Part of a small language model's weights: capped logits, 7278 steps.
Each number is 50 + 12 x the weight over its row's rms, rounded and kept within 0 to 99. Layers, rows and columns count from 0. The size before them is the row's rms in percent of the matrix's.

# down: layer 5 MLP down (transposed), 1728x576, rms 0.0354, rows 855-879, columns 0-63
# up: layer 5 MLP up, 1728x576, rms 0.039, rows 856-879, columns 0-63
down855 098:38 48 18 63 57 68 52 62 52 67 28 73 73 40 46 79 69 47 64 55 57 66 47 61 48 38 62 58 26 54 41 29 46 45 42 33 43 40 38 45 49 64 48 59 57 45 42 52 53 59 54 29 40 35 56 44 37 36 63 52 37 70 42 52
up856 103:29 42 54 69 57 56 46 43 56 50 46 67 29 25 50 30 32 58 38 62 34 41 71 68 53 37 46 54 44 45 54 62 60 55 59 35 52 40 62 49 59 55 52 40 31 45 35 49 55 36 72 42 40 58 45 40 43 40 68 47 46 40 37 57
down856 102:76 70 56 38 48 72 37 63 45 61 31 29 61 60 53 62 48 38 55 50 49 59 47 33 33 36 42 34 57 46 58 45 41 25 35 80 54 52 63 48 40 22 55 56 64 66 50 36 52 58 36 58 45 44 47 59 36 62 33 64 26 55 56 59
up857 097:33 59 69 58 46 58 42 52 50 55 46 52 35 55 30 59 30 51 42 46 57 56 29 36 68 46 64 54 27 62 52 44 41 69 32 52 57 61 53 16 48 51 46 47 36 55 55 56 79 42 37 39 48 41 51 46 58 64 63 36 58 51 37 49
down857 099:54 51 60 60 47 49 56 48 40 62 34 60 50 37 72 55 72 37 57 76 49 52 58 44 68 67 39 49 58 54 33 17 46 54 53 68 45 41 50 45 52 49 69 50 55 54 68 53 27 29 45 57 47 43 32 59 58 46 38 37 34 56 43 31
up858 100:37 53 43 49 45 70 60 36 20 46 32 41 45 57 34 45 32 48 59 44 48 64 54 77 37 59 57 38 47 57 50 54 45 49 48 53 68 50 47 80 54 69 42 43 47 67 60 59 55 50 51 37 61 23 50 67 39 53 53 53 46 48 47 33
down858 096:48 73 48 59 60 33 50 41 67 57 72 56 46 34 54 81 44 44 59 53 47 47 51 39 42 58 57 38 56 47 34 57 45 77 55 43 48 65 57 40 35 58 52 43 63 40 27 50 24 52 33 71 45 70 49 34 47 57 41 42 29 46 55 61
up859 103:29 67 25 56 38 78 53 38 32 71 63 46 39 35 47 40 33 65 53 42 37 54 65 44 21 41 39 33 57 46 53 50 40 65 50 39 46 47 61 52 59 62 27 43 44 37 48 53 40 53 46 37 47 61 35 27 46 45 45 61 51 37 48 37
down859 107:88 38 73 28 56 28 53 62 60 47 37 55 70 34 48 44 71 49 70 67 42 69 58 59 62 65 49 64 58 57 69 35 45 48 48 36 41 57 41 62 43 37 27 44 56 51 42 50 43 58 63 61 63 59 57 42 31 64 62 42 48 70 18 52
up860 098:33 60 31 52 66 54 52 62 45 57 47 72 21 49 43 34 47 42 52 55 49 37 41 30 39 36 41 40 41 45 22 43 68 41 78 52 58 52 37 24 50 59 52 39 27 67 33 47 56 44 41 55 27 42 41 59 67 47 49 47 49 37 39 52
down860 098:50 65 57 26 29 32 42 40 51 63 70 51 44 43 38 62 37 43 60 42 38 52 65 64 41 58 57 65 75 45 55 44 46 66 52 32 60 76 47 67 50 64 50 51 55 41 40 45 44 27 51 46 73 62 46 34 43 39 52 50 43 53 55 72
up861 099:57 76 47 68 61 46 55 55 55 54 39 27 46 42 32 60 56 34 46 56 59 72 65 40 61 33 47 46 56 46 37 62 30 45 45 51 59 70 51 33 47 53 50 77 44 48 56 36 34 37 48 29 48 52 29 45 39 25 56 45 28 47 27 48
down861 099:43 34 49 23 42 41 31 54 38 66 53 66 65 39 60 68 41 50 44 65 34 48 72 53 47 50 41 62 17 53 52 40 47 48 75 60 53 24 42 72 60 40 49 47 43 52 47 71 75 42 33 82 56 40 45 51 63 75 56 48 42 52 78 43
up862 100:54 59 22 42 78 79 45 75 43 48 51 71 55 62 31 53 57 56 72 51 46 35 45 41 63 44 61 56 52 62 29 44 44 51 49 47 68 64 55 67 48 60 32 27 35 40 65 60 22 62 30 72 36 60 51 45 58 67 42 34 44 36 50 53
down862 098:58 59 58 38 39 58 74 38 50 42 49 42 74 58 59 65 32 60 41 48 50 64 51 45 43 25 42 44 36 29 62 49 56 34 55 55 35 44 62 48 55 45 50 50 49 58 63 54 54 68 58 62 66 31 37 53 58 39 64 62 53 79 67 50
up863 099:42 71 39 56 47 59 34 56 32 51 75 44 57 52 14 45 19 44 46 53 34 61 55 30 35 59 54 47 41 41 64 48 38 49 50 55 64 63 53 63 43 36 67 43 44 50 42 84 48 30 29 45 26 47 48 51 41 30 49 55 58 52 43 52
down863 103:66 40 63 55 50 42 67 58 61 45 37 43 37 55 83 62 77 60 63 53 57 45 63 78 68 21 37 57 61 70 39 49 56 59 39 49 38 45 47 53 43 48 38 66 39 37 52 34 40 55 63 48 64 58 55 36 59 68 33 51 37 38 60 52
up864 104:39 39 51 45 48 49 48 50 55 64 44 60 46 49 54 45 47 38 43 62 45 66 53 45 36 47 54 43 56 34 63 71 38 59 43 47 57 64 50 46 57 67 44 44 31 38 32 24 44 41 59 54 26 36 64 39 53 40 45 46 57 52 38 56
down864 102:50 42 52 53 31 62 52 52 51 25 75 48 45 50 51 45 59 54 51 48 54 22 40 48 64 39 52 59 49 23 62 49 55 46 34 67 50 40 68 68 53 40 61 51 44 62 60 85 57 51 52 56 46 77 54 63 46 54 60 54 42 45 66 51
up865 099:30 49 29 67 51 46 33 50 39 43 40 44 47 46 55 32 52 31 59 55 51 43 54 56 39 42 23 45 69 49 67 66 51 60 63 43 37 57 71 51 63 57 63 53 52 41 57 85 46 57 59 73 60 47 49 62 50 57 59 63 36 62 28 41
down865 093:57 45 57 66 64 65 51 56 41 40 50 63 63 35 54 64 40 69 35 59 39 46 45 53 62 39 60 55 52 39 44 49 43 39 49 60 44 37 40 43 47 53 56 44 53 63 63 35 40 38 51 42 52 62 69 48 64 27 64 42 49 29 52 60
up866 096:40 50 61 74 52 44 54 46 34 52 48 49 20 55 40 43 49 62 50 60 51 47 62 27 49 44 60 65 32 45 57 74 53 40 57 26 34 49 47 63 40 40 56 52 53 28 60 48 49 41 54 40 58 27 43 53 37 39 59 35 39 53 35 35
down866 099:34 53 41 39 72 53 58 50 42 44 46 56 73 45 57 42 65 47 44 39 22 53 15 45 33 45 43 60 45 45 50 35 30 44 47 40 46 63 63 46 67 53 59 49 53 66 43 43 45 53 60 66 68 50 22 51 51 52 31 41 28 67 61 64
up867 118:41 67 36 44 49 45 51 25 58 48 50 70 34 51 68 35 42 49 56 61 39 49 61 60 46 43 49 49 54 49 45 36 51 64 64 54 59 55 49 63 28 31 43 47 48 39 60 53 86 40 34 53 62 39 34 52 40 64 51 51 49 55 47 69
down867 096:35 69 46 36 50 46 44 60 48 39 57 54 49 47 70 31 47 36 52 56 33 38 48 38 50 53 61 32 57 47 58 38 56 47 67 68 46 56 49 59 40 40 47 62 54 49 59 46 76 52 48 58 50 56 46 57 33 61 48 54 58 69 61 31
up868 101:61 58 39 83 59 52 62 30 34 54 41 37 64 42 11 80 39 52 71 50 60 74 34 56 62 44 57 60 57 62 41 32 46 49 58 42 80 43 43 40 45 45 49 52 49 67 57 58 44 49 52 63 62 37 49 70 45 54 55 57 48 59 47 57
down868 104:58 58 44 27 48 27 54 49 50 53 46 65 47 40 63 18 32 41 59 53 54 66 49 58 98 37 33 52 47 37 28 32 61 38 55 73 26 52 58 81 49 63 62 53 28 59 72 36 45 24 52 37 50 55 29 29 52 43 45 46 44 55 41 54
up869 098:49 48 48 66 53 47 57 46 70 64 26 46 45 44 51 39 33 33 67 45 51 49 51 51 34 47 40 44 38 26 47 52 61 55 53 28 48 63 47 48 35 80 62 61 49 44 41 43 30 53 55 64 26 17 20 86 73 40 48 63 36 51 60 65
down869 100:34 45 26 47 56 61 62 46 48 57 73 37 51 39 54 43 61 85 42 43 54 38 57 39 32 39 60 67 75 32 49 73 39 59 50 56 55 38 39 45 37 58 61 35 44 52 65 49 66 43 38 32 86 67 61 33 43 48 49 32 54 45 50 38
up870 101:44 55 31 64 50 34 57 60 59 58 48 56 54 45 23 47 49 47 37 59 46 34 53 38 54 50 42 18 45 21 29 26 74 57 69 39 40 54 51 61 57 60 50 40 41 42 62 48 46 28 50 50 41 26 43 55 40 52 44 40 33 42 35 33
down870 098:52 57 50 36 64 44 49 59 56 41 37 53 28 43 61 57 45 54 69 74 43 37 42 45 46 59 38 69 58 70 62 79 69 42 59 44 51 59 38 56 53 53 43 48 47 49 56 25 51 45 48 58 57 53 43 63 29 41 48 50 73 47 55 80
up871 098:44 52 39 63 55 43 40 39 30 68 60 54 57 58 51 38 35 39 45 72 35 77 55 45 46 34 23 41 31 20 34 52 47 44 52 49 43 49 63 44 61 68 30 61 53 43 58 51 61 51 66 35 47 34 39 38 46 41 70 51 56 33 49 66
down871 093:50 47 45 82 58 50 33 62 57 43 49 53 44 42 48 41 32 62 43 41 52 28 52 73 55 63 62 61 46 52 52 53 38 54 38 44 65 65 61 75 53 37 65 43 81 38 48 57 54 42 48 70 28 49 39 40 52 47 34 57 46 34 66 67
up872 092:43 50 53 42 38 33 51 38 60 45 55 57 43 37 46 52 38 20 38 43 60 44 39 48 67 51 42 31 35 52 66 56 46 74 38 36 47 69 34 32 59 45 46 47 19 42 48 67 62 43 40 25 57 39 51 69 70 50 33 53 25 38 58 56
down872 091:34 29 57 38 48 55 37 40 73 38 63 47 50 43 39 37 66 53 53 39 56 75 40 46 56 50 61 69 71 50 39 43 42 62 41 39 42 35 39 47 71 62 61 47 39 53 35 61 42 32 60 47 43 47 37 29 62 35 50 23 67 21 62 55
up873 097:34 37 37 54 52 47 56 55 69 46 49 61 46 81 32 36 61 58 58 57 41 35 54 51 26 26 47 41 68 37 47 53 54 44 46 53 65 59 44 56 34 52 58 59 37 47 60 54 46 51 39 54 59 47 40 24 48 48 60 38 47 55 63 45
down873 096:59 68 71 42 43 61 39 61 51 52 77 52 37 23 52 44 45 40 48 41 58 61 68 63 72 47 25 73 39 44 44 52 47 53 44 46 37 72 42 45 63 53 48 44 64 45 24 59 62 37 65 39 44 47 53 63 50 49 40 49 45 59 33 44
up874 099:36 50 58 60 51 69 61 44 56 38 65 44 61 45 36 42 47 29 60 45 47 72 84 42 40 57 32 57 16 40 63 68 61 49 43 53 61 63 53 59 41 38 35 56 44 43 55 71 60 39 50 49 81 57 42 58 56 60 80 24 51 56 50 34
down874 091:54 57 42 50 58 49 48 48 50 63 60 42 53 38 60 60 47 65 54 51 54 34 32 48 57 49 59 54 70 40 24 55 45 49 46 53 52 45 57 29 48 64 70 76 48 52 54 37 50 43 52 57 53 23 46 52 40 30 55 47 34 37 42 55
up875 100:74 58 49 54 57 56 52 40 61 48 54 65 41 51 36 09 68 47 32 40 56 55 44 36 59 19 35 35 28 54 57 42 66 62 62 58 65 61 49 35 35 44 43 51 40 50 35 69 42 49 59 71 61 37 49 58 23 50 60 59 27 42 63 63
down875 104:28 54 56 61 45 58 63 44 65 55 46 32 42 65 32 51 48 33 51 44 35 41 48 44 65 36 65 62 78 44 43 48 57 41 50 56 47 41 62 54 45 36 32 69 32 57 57 33 58 55 53 42 49 56 31 54 76 34 54 55 55 62 50 35
up876 100:39 57 48 48 54 50 63 38 51 42 51 75 73 47 35 33 52 51 58 59 34 62 54 47 54 41 42 37 52 42 64 47 51 59 56 50 47 54 56 58 41 35 52 46 40 46 43 80 52 38 45 61 46 77 63 49 68 47 52 32 60 45 47 72
down876 096:36 57 39 68 45 88 31 47 46 44 57 48 23 51 67 72 58 52 42 29 52 37 53 57 57 52 55 40 28 27 36 76 52 54 48 31 59 66 51 62 51 55 47 58 34 56 56 38 39 27 60 56 66 54 53 53 53 68 37 55 62 44 50 33
up877 102:58 45 34 60 46 58 68 51 37 44 46 39 46 46 49 32 22 39 58 50 53 57 64 44 52 26 18 20 24 36 52 57 48 52 33 36 35 61 31 42 41 63 44 58 36 26 39 48 36 47 60 31 57 33 32 44 45 46 67 49 33 27 51 32
down877 118:31 54 59 41 24 65 43 56 41 60 41 56 62 53 51 34 74 51 72 55 43 44 28 78 41 64 63 61 81 64 45 28 36 40 74 38 58 44 58 39 48 48 64 70 50 71 55 36 54 37 23 61 53 74 51 46 72 53 38 41 60 85 36 66
up878 098:47 44 62 51 63 73 68 36 51 73 52 45 38 72 60 53 61 22 49 48 42 61 49 41 50 42 36 52 55 42 81 63 55 48 60 40 75 53 68 47 58 54 27 34 59 39 29 36 54 49 79 57 62 45 51 55 46 47 68 44 46 53 45 47
down878 097:47 61 65 61 46 40 64 41 44 33 52 70 70 51 48 35 31 61 59 51 61 41 58 34 46 14 59 73 33 61 58 25 44 43 46 36 44 71 46 45 38 41 54 62 53 56 43 64 32 47 40 42 51 52 63 38 35 55 53 47 56 47 44 34
up879 105:51 73 55 54 63 45 70 53 52 41 48 60 54 50 42 56 48 63 62 21 54 58 62 58 53 27 27 32 38 46 49 60 46 62 66 65 72 56 43 40 46 36 46 49 30 72 41 61 49 50 54 23 50 38 49 33 53 35 57 31 62 40 67 58
down879 118:55 46 64 51 59 44 33 56 53 38 56 57 53 69 53 67 56 44 44 45 52 62 57 61 62 32 44 33 52 55 52 49 42 63 39 42 44 38 18 57 56 48 59 54 69 50 63 65 56 70 44 57 51 37 53 43 42 44 46 59 52 52 49 41